config.yaml
n_layer: 9
d_model: 256
n_head: 2
n_kv_head: 2
head_dim: 128
d_mlp: 1024
vocab_size: 512
activation: "squared_relu"
norm: "layernorm"
norm_place: "pre"
norm_eps: 1e-05
positions: "rope"
rope_base: 11700.0
rope_fraction: 0.25
qk_norm: false
attn_scale: 0.0884
bias: "all"
tie_embeddings: true
parallel_block: true
init: "normal"
init_std_qkv: 0.0531
init_std_o: 0.0
init_std_up: 0.0531
init_std_down: 0.0
init_mimetic: 0.5
optimizer: "soap_variant"
lr: 0.00593
lr_mult_o: 1.56
beta1: 0.95
beta2: 0.95
lr_head: 0.00624
grad_clip: 0.5
warmup_steps: 200
schedule: "wsd"
decay_fraction: 1.0
decay_shape: "linear"
final_lr_fraction: 0.0
batch_tokens: 32768
seq_len: 512
doc_mask: false
train_tokens: 136900000
steps: 4178
dataset: "wikipedia_en"
Each number is 128 + 32 x the weight over the matrix's rms, rounded and kept within 0 to 255. Layers, rows and columns count from 0. Numbers have three digits each.

# down: layer 3 MLP down (transposed), 1024x256, rms 0.147, rows 751-777, columns 0-255
# up: layer 3 MLP up, 1024x256, rms 0.148, rows 752-778, columns 0-255
down751:125165167097133122181165095038035155099125087165138133172146105156119170201145133124137081124176171138169133126132114161145092134149071172097028123086102180151110147227131083114144128081136099067108076114143085105133063131202072058103120134108135127132123172143158102119112124172094109141163123110075152174165137069167116130117094076153098103043056138120089078177124077073149166080126183163192136116160161123177147180094121126081161143108099109118117128094097138144204116122128090178101106099112102164132091159098141147093123143166144183112115122129070106167101094138168104130127119132180127148089204094128159142212105164171175178183138098132109130115099121122149195142170057077183070118145177173158113091119164156129104128107096141144144145122128113112122125118109085
up752:155141120209147116087144134074118086133128064129114094082117112120109131173122173131175141130141123051188109127136092150099192125135067118153143117137099156061130162139102168143142135180141091087100134150161152100142146077142098096148180154113110107123089155156170167112111101129118121145102094135125102158132138137065171177100149150071157092138083129072152198179133157160142118149128140114130163156058198145139079176186153103104178126098126182117144105114146115101117114184143108121138102132139153141127152107087190141122074109094135149135127133097081164132161175053094177101100142185169167134153179146130105157111120130159067147149120124133184135167107117148129140181096083161110142150092089087109139116142117125180174164142125115083160141138099151178155136110132103
down752:110137160163115155115115144091119183133139120178091109097068163114099125197184120158123124145061114096113077114137135111146122173120149143181080142151150087134171140079119129128109112104142117165100139063176116159107156201139139119169138104083143113084166113125152109163164172161159122129155111152107186135169069158103133146087133152069153132116150117103096153113126141111180180110177115159082127155113131160177123063167147124117070138159113180142141050095127150119114225078114165159091149146147123094128174142110131132090150087137120101092123143134103091107147124167129127148128169082148095118110098066231101147073074075102107128093134159075058098174125152083111164103093125214148111169096091116126084096057106152077092027151106142101111123066063104155083133115171114
up753:106179118157125174165139101128154162161162119147138130127126176104090064176189153121126120064137116173041179183142095180168093084117105167117140184124076162164122122124110141100070153124097089168124164115182121146129112125110123149135144122115170131162116194135106133062195113144101178082144118136119120089154124136165144087153122063127163094131148146109143125154023121141129130104133138115110089109105179187107091149157123144159134114137097144150121161055129141133148088139106085081176188097095111121156181150116103067176162037104105128076112189163199142105183190087056129156110124154100109150147104164181148158091111110126176107084167099123213107146096126211139194133081145133091209190158103110157107141129112157080149111097142064135131159146116185146138125154045133
down753:136129161114147176086174125109161149100160187094069085153103131111144146154113188152185152155127144090125171079176151143114141089098147115114157107094185087102123165140159106121155102065122131156089098104154126128127115093089142116162128126173133105103107108214168170141096129140136154109091169087148129176170087149140109146137097170164091138207110105121102097177110124121110146114138122075117082123171182147157086107115129076124157098134114172058163087157096085176104197145185099089121170188174108161144115110133127195156085117130101101131141032104129156163148061101134163200105170158123174199124111163081146133138154088159089100112147132128125158054129100136144170088077117136126148181117105179158149110134146103123120115114175193150098165133136134117130135093224137
up754:125137101177172132116161117115100123181155111144147145136125186108084176144107098155084137106082144131158094131135089165170129096196111156123095140135141102139097147130139145117172137186135124087132115156150111097163128160152139133132120185064144135169167070108163156171122093095137127123118096097089143211117167169099156127178084122161097122074107170155086138132108143179123123085142191104151057135090142104171136085124188138100096064167116122115114101169108170148091121134099147147091104084108096154105147132142088213157136135129141107130145139066130138093146074107172138123116131105155125135120178152184114129150131132087145177111094141157128155115109119129142122121168119189112129093212178205143149106055084114107116125112167104084109132114100091160143118130087147
down754:119133187159119046087080170158131092127153062138138123187145102168117128128067170122048096145147144147142097126103106179063122151152101164123128181113138069155110148147106113107138172159131150157185163148106102138188056109175148147135097146205145147133111156132070140054082143105167091066155129162098110181093108164181120060126116136151129108133142133136150213115122133126142138119112144109066121103104143116139137111124144125175113105141092092148102163100118113176114096172085082151121149117139141118146100117146111145138151070098119217116113147095058118134189101096095242113111145121109108128126168072138121099147125125141151121115092166106127148146136142156140135122162147092118118154103101135141078121112153087103148142099098048062134118107078089133174135116032135
up755:151202165128153154097129154125147171116100175102113223183065128131150107096142142163123089098089056104131040125107150108116159130111067123123128186084156131124087098161116071138100092153062111078143150145117137177141085084096145053093119110155120047098102162185116159120104061135155090165068095139167153173103092146163175076121190108129098126111200149135112146197114137090176146094080171142149185182096089162184087115092065136129165163135119203040182148183122123174098102090159153124122155073108164109178136095166099134182081134157149149073161138116176044104155169094137119127124113155086137175093132127130147132207103102114121115114123134108127083133118100101194061136143154218135147123155123128152168143107136183093091169135088127063117155089101125165205118153186050
down755:102107105155188159178111084136130129179137154131117139115105143106100122098166091053151148133111125112102107110188143116115111116100116151119123155177123174076120175125138143067191158152094113147138138118099090132099152079115114144100136154113112091119133072105143109103078176110086110156141121131135180157151150069209130140190147146076153116140143206146075116110135123108117095143156078172141107088125123174099137114135115137142159120114189163164101101117076074092117150110093157164118055143110139095125144099093148118128156135114150170133098171168104140147127086164140112105165098095113136113128125146138082113160129079114089203133099112101140190126102134138077145132125118155096111135072103110179106117168138065140085109176126169126169128128087119160105133145142124
up756:161113114069111080072082152122114104143112197082127079146153141138080177059128130114151124116157116165128196108157144161114154120116124132033155103142135138144134157126087085160153123141103152135133090118138069086138134136154146120112155099131194138118174148126164141099173118062061177155153176128141148117100141176050144147073153115146100138189238135082217163120104109100088082164150105180166113058157136177097152137146125106140151076177081121136109122138097157104211096140189112125144148122110116144133061159128122119089117135158144129123150090136117110119140149136144165113092060103138144074092118101127132101121094147130103165077117172073118108114132160182192125154138142169139126080154128143113092195164163103112191093156153121159102147131145099137158103111062178
down756:120111116130087144156110080098083109085123087210163135097129163106179109150145130107135140083098173139131149103108135149093109218149091162176100053064113109097146090168069150125171110148126128098126127146064092100125115134088078159152127098125094159121095132221054121121141143068165134080168152105122113149095116077152157120139126140095086099143119165142089105106123169184112179065172150086118066145141114135175166097094125108123131144165159150097102155111140090159137103105067103160140169122151121128135171071130120105139081118194163117062127125190064079103129159090075147083126084136132111165178162137162080155174108142119082168150114150137086122086147097158126132126109146085135076126099158147101151066105164150115135132122152097111155080119141104124083102109127106
up757:125136149120138115102114122127106130155067108142133109129166056152175111160142126092156047104113084110122103124148089152138150079074153137113077115148097086096106116100151144169125147159119164130167128044104157086152143174069140139100124086144144142169073135122117156114179116088115131082124119133117184122140199125102122070129079150171156111130137135087149096171138137142196103184104100167095165121079157138133168134171147079150117105172101097097163131125097112098117119175090175147111128185142136087118082144168107060151155164122161152149107160124130138091110097098180152092116129135117147176139135177122106165106152144093138163132162132099147110090185068113100062109136118132123124137162158144109067100108137153156111176099107121160112121148136118164138157131139154
down757:091169093087113091106115158141153179132124149138106131087139085127125067092177107101164113150100106085116104148080154151091135163128136157079140177146149142120186189158181120142119111110186116133110149147096117182122151114157190111107149082125157146162166138141134160120114147194170125101143095089098126125106089117113126085106148111112148159099052121159111129075104105104115166115145144150141168124160093155164127108124186160134160126132116159156088193115091081075125074133153157136135168130114130142134077090125128142140106190104083117146106144104133092159112146163081169133128098124156122141076116152107232081119198144163163101100111134152139114153103130133134128151157155106103094112123149124153212209099200177110123082160147162145107120148111098078101158087142152
up758:173133136096076162125149103070103132204118123125160166092107116112108111069080130085166126111116077101097087165174129154086103130187124171195158041150128098114110136140123092130133107148107114145112126067107129192093145142063120187132115086193147163141048147120128139111145144147074118130166088133169141103155101115131207134118136176121135176090087154141135132141148173102134180146154099067098113080077133054135102104127133088116150104084199141126092092114161133125115137130134112137156135142040140140185179166145106114132152123116130125131142058040114106147137179123139118162083163104140100152126145125153157140109130130123093128143191121128109087033118123076088127122125148186075045153093178117079131112079108138132119087088157142067123098157107140164153133121117124
down758:126073115085161124114112098139101095120172092136128084105121118143177067129092175074135150102123120079152148087149047160127136156072120128139114129142175096139141138068104114102116197099125157102145140141117072120126128124151194118163138143139129143127093052156098091122103132120183104157116152126117150158186151115113156191065121106122145123105159142164165102162112151099157099143171129105226171194153117153158114163106098105148113103120085095096071138158122176153115119130054117098078094081129105128130172162154132145112186149101135131064185089154112188105111167203145103112126127122125152157101142126110178132105134137147127141105142184090149093119164078070156154108071141134155120148133097152057128109116117128120139130193138102179196143144127125119131141131122151
up759:129158144113120183149136155156090074080077119115106174182142095134122081043123169111126120111185154057167072101098150123131112151107139123135152117088205099076172185130135126115150061099132090128123124181088149150185110066104119113116087109131096115102155148213156082112146124161167107161150127141159131119130110132134105131150098217151146137077133138175133145128082123122143128086127157146055092099129100100108120167145101185138157100112128161042148117115168202123111094105106090177127140128176128143150140179173122134100155089130127110076079165047141080119166178145180155114128143097118102146149138126117140092065127168118124182161161113079143128168135069154104158154108103094134119185100115091139109132153049112143177149119166119179177110130117062087113134148120127
down759:178121128176122111165154107082120081151131092111151088176093158102141096162116112210101148184112180161147105159102129099106122131167121110148137087179049127123080162172109114147120140142131188127101164121129168102104109133140104079105120086176169166183109118081151097102095108135118111116081146142060167165144119126108146092142214105142101088094092065101168119136191109088121125162125135099135120137112147089145089096122144174096150163152086039131085119076071107127129139094138094104113071068104097143136131110084099110177084127165120118113134116133087167086156119105061115119107120157152128095130050138129153151108126134117128121143139153139145161122191119074141124123110126168095098163173139153153158069163129129133112164124167109146135165124104128168085107208068104
up760:133167201147125152204057160129107138119077143101125148152141136198168140079120108122094101103151102124113146113097122142151198110173131132069158115125122104182144069095154178121117102083154202114094145098122125158098118130120096186131061069155151137107111144124061161103145123097159121114217134125208149055088136143197097149163150148136120168119195117142143128123111148127112098131174095105080117069097087086134089093104136091090133124110114201098137096144142103185095112126125161150093103200142087064121106119198123095095125146136207087135120181120200139101139119143122137075120139115120165148151120146143134107118105198082201092103177120089167045155129143097147101176153178042094155137111094165190112153155200162123143057087086091080180122161134140143185155094110130
down760:165123149069144080144191072109095173200084096117096156122134138160133117117167175101148124119124128163114131100109095150180062119103127174192103097109068123150133113175145153039131140117132165160116104075127051130143149165145062154117144174126070106106121196105085171138117215131114148158137205195196155115135190083217154123134113139085123119117141116105117187146079151076154129086172176118088137143164055070125109160070108136113144116116066088098125141113133118189100187155156148134160143151148126166179119188165174154141215147175166137144150145167112193134141100149107157201083163123213171121132077131169114135145142152124147079182154140082110197134120129086088142127125123154205119035129157166161177100105089174091155044112135139154125116147098127114145135139129233
up761:129120179162130070118148158164153158137121096107114108160130183112116149164115161148144117077111144132119158128119154102154121125094083203189141144104096160152140141129138121081131172079134118126136122146130114097081162105086092123118145060108152087144146118116094155154121095135128116134167130154128086124135171150119102099074161154152130126036124125092155153113092061093200170148136086094125107086113086124143170065143099086145135127185089116086115134108159109101173128144125123110154085151168171171135123148101133115136127140114134128132105116141182133120109131175138147120146109076156169120135141157188173066105149086162126138175161139101142137150118129166148130101039135145132149101182126125152138146089106108160089146227132100143091146140175126139175160118087126
down761:145165115154124158131145135084120147162103096178146143151106119151132114121131148116092173148143184131138109122087161158106149127127195082102143154123094132116103166120165172098115081126106046156139116108107106129137139099102167126183161140149137230108099151132145102148125061115133127081126116125111136129095088118102100076178121075076095120103184165080087127090073185133169140173166134153118178107131125113177080119111164134153137161115092135132160123175060134178080105096074062136057162132146116075103091124125158138096120180133117123156131139153182128136173157123113152108142129168125103152160122109071126082132151115121122084102055122085096137099150087164165146133119152084129105107125126146187170093131163076137114106125167128128148162088077145172143082112128143
up762:109141122116170196117122092144160126113157114129157098130111111117133099116122150140106070119103138116097134130111156145145145117162093139104127173095124160131114076134099224170132087135208063123136079158117086136093144141135116133128146124097131144086086138094144108080048108183070196114148121111129177129131065139123156112146142123093130112164176097103146134127134101168148182118129091189119128092159178136105131086112089117150080122122134145133136148128122113151106127119113044154115057122162099140126158153150094104103121124139094160152135140185155134155146135090161157171127132079125144124098134099139161154101097166131155145134115146090140128105108149162185149091125188171167099127124098149069122144084122178118178165131087138135144076087069165127163133073145153
down762:183098154138060139140115184113069101213160103123087146149073135120193136146139171105131129124163102145161123122097130167060099132128162085179159084149136163073208138137183136168156132157106111137105125147097098157125089179117170147141139116164147144160110115139153124094084120046132158145123142170141130084101137157201171138093106070070145154106109162104176072153046132163118157099109149114115114117114106163218146146165132151112130130167131116128141093136139075126118073115096125030106130122153122126149104114132160131053110125147091195210111121113175150170128108181166125104018180207153131165102147136151111065126165073079158092117131088136134103210176113143157123139152151138138117153167140157148135119119147079148090114123116183158131118168154125145120102134168136
up763:130095113133129086119101119115114137111136175195102126108135202083116124115137134151090148126161034127086108135175089112167143128170137098142084131109079164176171105121151097099105108199137054119060111137104175070157129128125107126097137102132129095152214160129163144138107138075140138171184153114119138133169136121106147093121087174165148115104101140140164068106145058063163086045119141099133081139136132135097146175179098116154068069110170116092128157146096188172119068165093104055147122146174135159104135200120113141148163148181105104095153156108143127138130097112103106123087137147118173103119199116131130187166103107110095087083127135132131130163095151123124144164140140088114132089110123158162038169147077100169123111134132077141187081114140103098169116138072131
down763:115101144142161145149123097107168083081163168141126129160044116064138140070125129142113104156146126148158115130093080187167139127123147160100120214091147122083123132058104085145110119143149207135131117105139125168117062161078092120168146138111150070163130075152089172164120104100141153103064068113130206099157152166142172128102107179167087114215175114156114131144106127133131153158127154147126121129105175128151140203106158126156165112142148171163140090093053176117075155128137143077116129172096139125189143176101146172155153141129150159215127032072153129162040087106109161151167155159121172187108101161091133117152157141113112174115076084155171152133102152096196133150054138124133136172099158134144110077129159111106109148159078130049075104118141125083182158107065137
up764:099153154096182166152142155117072163119074132116163176060121124106119121136141142106136112179139121129125134144154165148100094069147086083118126127154134203179160179143148114152087100144133152076130123102142131209117130112173138088190147075162124156118105065138095169101118141105172065202203121114110132118176141103117126154136123123130102113071176119140143113199083118147148094144165138211092125201108120075159157150066185129092122165183177176135119110079173114117129225087117134156051175135134088126104123087149180132078109158147115042171169122120116173143172112123079091094127129117101142127127133124139163125105125143115080115095210148134102163131096163116183151087090132157072159110119141122209138149084105146102167164068102123142145099120133144100170115154097061
down764:101105097147169105086165167108152082140088195152122131083146108134130111103136106160166138174124207080179148149123113120125109071104160149218159134134113062148138111092102137112175162120102136183158184122103136113133080163141148113099097103095165181130093155115157166081095113075149116144215143085167136146120122151102188163107137184076157110172125154151151118142176130194064093166107138125134063161088119055158138166109111196147142117164184093061108142117104139089009138185129141158121176148111107134137154167092109152153173095135110109135114136127082074140135128141188109162107149118121147098111137071191130156057127139118079149148111078068118081156125166203128176191144111120169152151114100150159109146061145128143162110085072126182126140126103111050152109135119164
up765:145089149120105135088166136171183176163142101119072154164106109170094120089132128059153148047175094174151082030099075118134110153131139176140176086098093158128128098084097144124114110178096128147099109111111199065100124151114078077183137177166212118097137085140123144090213099102113081125147185117188190158084135134114166143096124119099159081145097126088141126141138108093129155164152182140097123091110104195102139107115077180182051076131154139131128152101106130126118111174115151116119123121116113114144139097089124126156073176093210087166122179082114099127120182127057109075095113164101126079175099126124114139135108129131139203096118179122163175120103116122133131073164145100149135150168136165113210190173099091175143120127091114140138155157132111179174063127114096
down765:137163086161099142092147097092147074143185094168151253101107121152155165106187112097130133181143210071102121115111132173102143145087112154094037176126154154116170108148129121140117089178083083155103142134130149090039157113134074100141196188116159152113066100100063058149114093211118148121160139140088075140168110116088114106111176104079143177062156063193103147101111147165102121108087143130068138107204161058157098130139151137137127131127083117092102086107180213099144119092140126098087115077171144187146166097095155096171165121118154128142134129166168130102135140120164135138124190110062126170085149167153116091151124090108112156081124094150162123121143159062101089132074133125174091070120111113082145147131155150079129123181210094133183131087125124161149088190163108
up766:121151169164149104113097182144123092175078186143152099149120116078145098092094113062144064103153121066080094069175201068136169192099139141169128098165120064082152140069137133147147074094094065124165138161114153151082152120084186150164088140124139122121101168135101122160154129136144168126142107173163140177158169141134164088100154116152128145167144142108206099156090137080177132144116184183138146120157161092072135137142089130114112205135136113192147112164155133151131144141157102160129075127125113156087102131131104112178160090147136179184099091103162139128126153171206148174144088123103173134161064105066196156085191119081088140168159110081113148166087147168164147125129123132170075171133154115157172134144191165108130199088088117157186150106160115133168131122171109
down766:149105148161154132139180111176120115116121137133084145145143156209140164133135180162140170145091097103170150137135116146158170166114127077166140143079149108128130113093148098106125119103094133142126128170125129083116152114145067091128133124083136123118143126126154095112122137096128146134154132181088172123088099154106071164116108115104072110147169102171132153165147162132060081038177143083162193116127103161114175149112194103140155085084132126133117197093189132158169105074079098093124175117162188158109135136065114099123165131106163134137159137074102123092147095121111155124144145091115097136103144146203135131173158067172089088135104087112200143100165182174135140081141185189149126086179098123148141177112122077148098071119124138149112156164113115063117139109140175
up767:126108171071084131169125097122126129115072124144121158164149082231135055074097138132059144096160138123151097160149174086129084109132166080076129140136187079094148131119128143132114146118112121108065167161181160138128157147159136125162081140140125139147139165178096126107129121129120119149170090145137167116124088138182163082115128071152129154171186140152195087134135108145120147141116184132093070133136060161106183095065114147129095102157114108122121140146098129145109142115112148138102141118200162114154076138081171154161109128113109120106094090175112106176106166112165114145120128151125116159122180123123131099159121122097079134139140128093110167152116169146140164130154142146107123179146112161098109069168064171172148159115097146083098146123144120136132101116094148
down767:148137193131104208118191108061111187104156130090139080143076130125130136137166151115126127103133164127080069124106146142125077126145113088178141108160069087205120184140204133134145069118131183113112118044152148117076127102149094138097156121173146166134174149173134067086096129158083089115138101080153090124091147131109136127115104119146155139136183103073090112130129165168115103105141105151149098120163150115074086107177171183117103155063138080154135160136115094108136145178106122151130114148147169148142186165108107179133157175129140211134100095174152137143175123128136120145103104101077132114100065141169126135071183139147132136107137129078070119149131126104105153156183051084139180113127141182125129170179118130052180151099092147095129131121095165170125099100155092
up768:148137097149077093083160106114132170100174164188110068085135113147070146156060156180110124193128178132083076155068158136136123137088146143133127175153097169082109168144133123157120118151156104162116128210087154097128160091087115130139114123114086149134172154119136077096123142109126146191069138108144158094127156158087212117097136174121115125121095145154096159118118144202163141116106121063141104189153125068105131147148181166144144148198130099137082110198103151075091138174076090173188126078118143089111168116141099123130101120152147136139168111133209172170131104200064127111211104146084113092178140135122066088094162054134082113093142105136203115131163136127129163121188162139125139154075119151122124059152142128154098175132115077126063118113137142169189141088126163
down768:175089145069153107156108133078174140126155133188152165150090214128192074089125137094183100141068113064177111122159123081105125137172079191103116174087101102078135090085124175128110147090068164146100157148156173140201077116187135177140110143070108177101187097118119129128127148142143166139093143208156123156114140102113078097108185092056162115106109157081139138121187065161136099048132103185119117142133207195133158148097136158132113155188139100113150148048114112105105069058133179088129124172112088129154144136137170137110085132107098156104128147146132159146108099140128170073102128094105090088204141092123090085132150095116108159116142143136181105111095161124098101156054109143132053129158157145122127080152131137164141126127135168131161089130112186096115114170128193
up769:132132120122100163164126143150122114135120162120143169163128139179143140161136110104114096136141157119187142097098143081114174147151104140055147140058128117107118171104103118104172135122144123121189168103124091135139141135136156150163121186115148083152117144100148154155126147169132105121103125169113105152086150131101136109118105113153103119166127122124081102116147133090108137145098118159136117103112151082120105113128134044131124143089101149108158091137138152099135075155101101149128103112169148154155125157136186159161124143126123107107175120144119137120131144105145172102138100064128135103166145070081128171166215117167140143115133156114131115196098137126127124100141145104120147117103139131155107113108080131129115051188142093108097136150093184157102109130052087
down769:134107173164151094143099120145139191178141145120180092111115154157138189126083152098104081122145173100143118110165088137135111140155113125157146111099144099120132150104083121150112108098133128104163144165106159149158131139102145126107115062154128140163145126119160117136111174118127105121115178118164138149139143191164146143106128141130129095138152141140076159151098093190200125164084150154137147163126177177141160127138069181156099093164088099148096114129124178150142148087176148079094152193137132113130120171118157112174136086114157120192130130156132114129057135128124097160181124127098148142074160125167134115172122171102145105147090145143185173092140120181175163091119111171087162109187148110110100166187137143132142187109101091147146120175117130128118171156129115
up770:109124139149111145128105079136120160135102016154100109181126117124149181146126135165139116062140096171128107092118162171111124132071175145140116139171164083151158186129123104171143108192121118108137101103145084117141121140105129090134172177133143134059143146074117126141143088123127134155118143139113112125106090160133139088092151141086169082086095101107143111094114137117101079101124087156114167148128115167099142087074165143146150155140102164121127095126104188084158134142167153140120093094082153101142152114103117072095086102109156150130060155131114152127123122121103131144114096127165178083084155171138143139148116129161094143153074125173203140102126093133092150176090088099149204156128158103113199144147136112146163131173091198177099141111120153109153156195134149
down770:114203086119213141159181099111111141100118173183127077112129135135147122162122078097143144133109132067105096048132178118171135118061081096147115099153123130103148121121125144148164135155138194142142142168133129120168104129128125086117085066130149141130155163083165194180108123150120149162173123111161195073187139092140062148156151089157139193099092151172135108132166102170166105131122063083114115171077081141134160172124132113098080138069125105145115094137159132133084150113104119169102118188172171165159130065121151148114094117166114125129125144151065100108093104115138169126126107154133097128164157152159091089114149150093119156156172161123087134150161188107133114104122121186147110144160142092152122163103142211167103137152098083099143111106118113060152087129095100
up771:121159173098138149116131169141176114111120163065128138151187123179126126135153112191139115089104171109157068127110142165177117093136127160122145146087109102170084069079127141136142160140101111158108155113124070137102110157120105177116122175141176111120193107099057129105118156109125136113144155154152095130093151129187152126105154116170154128167109101109158117125156147083104142183142099083161142120128143081093163121191130119129124086140153140141139076175126121067113112127114117114124076135105139098151115160213108123101118095161114086054144125186125109088141118105085069100145172157061150151135147098086156169174169161148146162163161154136089147112100126129160104173137097142106135205101101090108056187058116121129094125152069149123146117098151138133196147121125135
down771:094122142112053162169172169205150133165152126132173160175134095100136127096085149143078058127073114156102115214095101113089142152099124136083097151096130112084117120074107110093106110131184113146126106133144101129133119157164074109141126103117178135159157163132131197122090125153110152127128068156109152151112090068087209078134188144088164124159160094205151123160127057187202051136091104086144124127173121117086086108108114119121128135126142114149094083063083137140183139070136144086169154126142146142149149130106147140098139126093092070125086152093144145132140077165163083130147153151088090137106132125168115171157121129129131087128143094120110102144160132135111138134061087202136122108134167153152137124102115095140110116123150147141111119067151115126104117149097122
up772:116114108112143085124151180163088193137130157093140137182093099166139180163128074083083107122139121088180159120105086151146103114112136101136083102208086158127132159148203116119162147174109143065091116121160146166154113134146156121125131094153116092106147203111105115160141173092167140098110102121126122149142168121062117051113152097126158162114108175166064134125139102093136129189135156098184176085090093115083163111161156098221143166124121098088096102141111182151131202169179162143128094140123131123156149123115120098111130103089068086105108156146064105108143078149117166154180114115097153083155155084117080111138218105123124096151096155122170123111118167093109137130172162133119167093121147141106090141066088124129144118178130088189121157155104150144141179146094104
down772:132111211101103156135133061139124128080147202166117111080153114068164146142113168132135153147105116102114095116105112134112094161086160153182180128129152099134095105084097102142141083097143153096066131139141123127061081135147176129149054116150134197102149143189170150167157168165132094131090149108133077133162138158134107150179154089109172124092160101133152108105183088104114107143125159124129078082100080122119156127144071163190079106142138061176130145098163091182098159084161071068127140139123176118137117105169117095124086159164133084137124102087182089109109117190106134101122140161148159167142084151138101183139086184132099147137129151087068114121088110108128147158140115129121118125174109159150112128130142145104123162165082139102075109172137147109158129165079157
up773:139136125170052108138120114045145125090137185095157144133121128197164080167106104087120128098184139123109090144121135172171144030099083138128127118093119117132090113165114124132149123100118106088100089116143095181130152145147065169124103153120149136081154190099158142155142145121148130167174108170102130113140154120170150066122136135114166111126150101179164134139133152180110074101065144171136111057132085115116124150155071126111134172210124166126083076165166132145099135123109175134183142126113167096084126128100152110104135204150114146108163089184154047108178082094142106102177150115113137139174125145150114137097147090130143198168119103185052122113141085070136125127109094107092091120166136062099132113160146084127185143095098124118151137134118073148144105113135142
down773:138086119154104080093168104100151107116093126148126055138116155100093164130153159133106087068070093172127094143077084095145130046174147086144153149133143116121154135108171151153196110123140123128190123067119124112109076173097119159117108181135089175117107122175152121118133153121088117158204149135081075096118056139095163162116115145104167158098175165170143145154161138139078174140117196086153146145139062134151139039153152169120121132105150172189137134093134082146139091104114109078145108114082123087148105136159134098152141178100134134184121080128116138170082078175135148150143162136134149114087119115129144128046107130143106092116173155094111156171101127085123137081107114134144165099104192071155101161066128096094148126095080149076046175095128151066121127138129176
up774:147168104100125165139129090115128086078129154059091109056186147193090170156186235110104127085157114110118047120077124134160106073098162108136095094175108118148137158101147125132124138182110165231122126056093099131117154185100088106163103066202101085188107053166024111158157123159139110108118157172072126095091064158137114104082115199130223088152120170137105106087129103137077142121120123171071186080088163124093154092113152115105131156179167083177199135133150174119107145138079173148128134121165131142103098103140123189093128147128103151165136123126115130133116159096145062105120115135085142099154160140150107139119159143133116150063172111127195142098118124073161132131141122128116192063165091123181135110168112143115162131174106123171140175114107125103055160089123140
down774:112060165143153088133140122145193106100158183118167168132154135174076105109138106159179124094143105146100130085185083135152123138080188129106216146103134060129178144221119124102136153171108093136156125104121105101060131129165082166150142091134105148152124107118089151152128113107161053116180166138092178172137136203186102161092083110122127140168148122161204139169149095163107087080195187083129205119121138177111143118153156196160120080120134094140165209133101142104129112168108115094159118114183127123112083158129166137134091108073122122140178106154089142129118131131061105112119119136057137120126081128066163124161146064143143120119136145160105061100190154124151148111118171134136129173119092146056161174130130118140145130158149119113112120149152151101100115190171152
up775:125087068087155124084129102143112088137127125122094100111108126128178099077145048133096112194106117147124176108119085146120122106111154128123164138130119139118079164142106137106135140123131168159140102127102110125123133096113088138177157139098122115146101140117138100160105132144114155123144100170095111129132129079106172134146144171091101145145157083098130157055118166119163140138152107135150142123069167157140124143089099097142137161153135202140096100161075140160158138147125142104098069160086104154101087102109161128182138119139125137079079141106157126116148186115157141079183152115152166125113128128130127095196207073069138119121093208118143108156131122164143134162138118192163113137087113124144129154156121163161137109117142107145159164152131141103148135169163180
down775:144161146152096142142126163096098105102118124107066079150142075158125130123132098151157114069160082188132098194195161108168084192120117146082110112122144120091139194178104183178087119147092143095123100139127096123108141127139104154112152155115143133125121167077166172149172149137087101158113116110152087142112172142154108096145112143108125174184103134189066116182084131130146130168132105093144139200187130089098085097135140158115129102124187117142147133132126092157103118130114098145148096119166115151177065148129097087122174062183124114084141085098101162136118166170174105153123088108066108150096093192147139151111155196151161087127128120192155128133057155104140124084144145149150126107107110158174100153138119082155130124179082148067116111145096122119123128138089148
up776:162145083158080137110096113218095170130149126157128134147079068140117116159061120172083057134135158174177200181093112169082109084139117190110166147081114077150126164147095118139124167142177164111148176147095122151098131086115163113164128116188201110107064109131114095138106119096098134152122161132135139207116030120093155175114169097151161143120160098147182090156129101073095146175136126156158115112074105143086086152112111110141130134191128089161151159120119187120109118122157175100085098073090066103090130142094088078136117156109162153130108154162135119125156120073116112142120116083159100061123116166098120168141120167176072136104187116120119178137136084137120184108130160124151202113207173127154146115085085135098140159189064127125121078153190169163181083197055174
down776:096189137165097160122096089149115141174205102098071162155095161186085140127135200112137130196091116071168106088156148138193124177147115127140116100161136075171147076173132197086138102210106122126135102127156174119138108116039123113121075150062145125146144129116155118157181099162136108151093073141148167125116118093124185125112121107100134143089159145128132099124199123100128078101173066067102078101161076128128118094165080168141115169133136169168190102116193108173103153116109140130123051174111162149144131120162153076153145134190102192085177100184139077099123082153083200132140126092131155123088153121144128121090078132153103094203153128150101090119111117091106126131139108130160137053113191081106098160114094141098188120127125216175162139101105207158121115067128079
up777:152119142095194120141108127069179098180168099121131116162110129103071124201189172096161130141091126107197109149097086105184178105101170135076133158108154151139045108092113137198095090185069120117158075135128173121120144135117203112105176113164140093134129154120121086171143088128092122110122122115123124111107223098117096105158232103119123145137144101058075067102132117172164142148062195145109121141170126140155117163138138142189150107112134092088067106169115140115130074099103187110101164150138070134110149073092148126084148139124100136153132126123180140166112188110156194133085142098166064179112106105096140129143200165122134130100123137116133098175072158112151146149102165135129119065075176088171111093099119190138124116107129140136147110091088167156093097096160090
down777:128141128086090098132125119150078113068150134163139100092187042123058126166073164163113144093131092135106148140186135089121150131091137072130152104083149153180147110099087102180101093137127109099117145129132104126117137143128123124078144153184135062128068083132117097104115116076135170154121123134102065153085065186160132131111178121119172073119102138128131177119161162124150163163129145150122136157150141101127140138153116091122090139144106182121114146169151151105152153109169090111105155161065102147112067150110118092100128097092101163150154152136140118143140158128117131106185150200106157075137105104105164044129110100115170093083062112091148140074143147114125162126110135086127176077129144137107152124114164118098059135173130136149092112090124110156165151128068151
up778:136167122098135173142125110199212109120059108102119149063082134092085083112136098092077186133112153090159148115160113079122124107141115144106085184128120085211131168143120132075078121080153148092206110135102128199123132083128120138115092119141145076064137123084144127144148084179170127146160161094129098154159175099120099153163158116124139100213103088084117099110097159130194150108091151108141134176126131129185125095134107117115137152143118091130028106153140255158101129097145107098132130150116098102137118145095087203111122097184121117118076174189145110117136129151119145154173091142187148146148207146128141130137122171113096129062119118103126059104108123141087128111079126074169135137157129212112172137171134169106120157040162063130091172159130107120145112200123097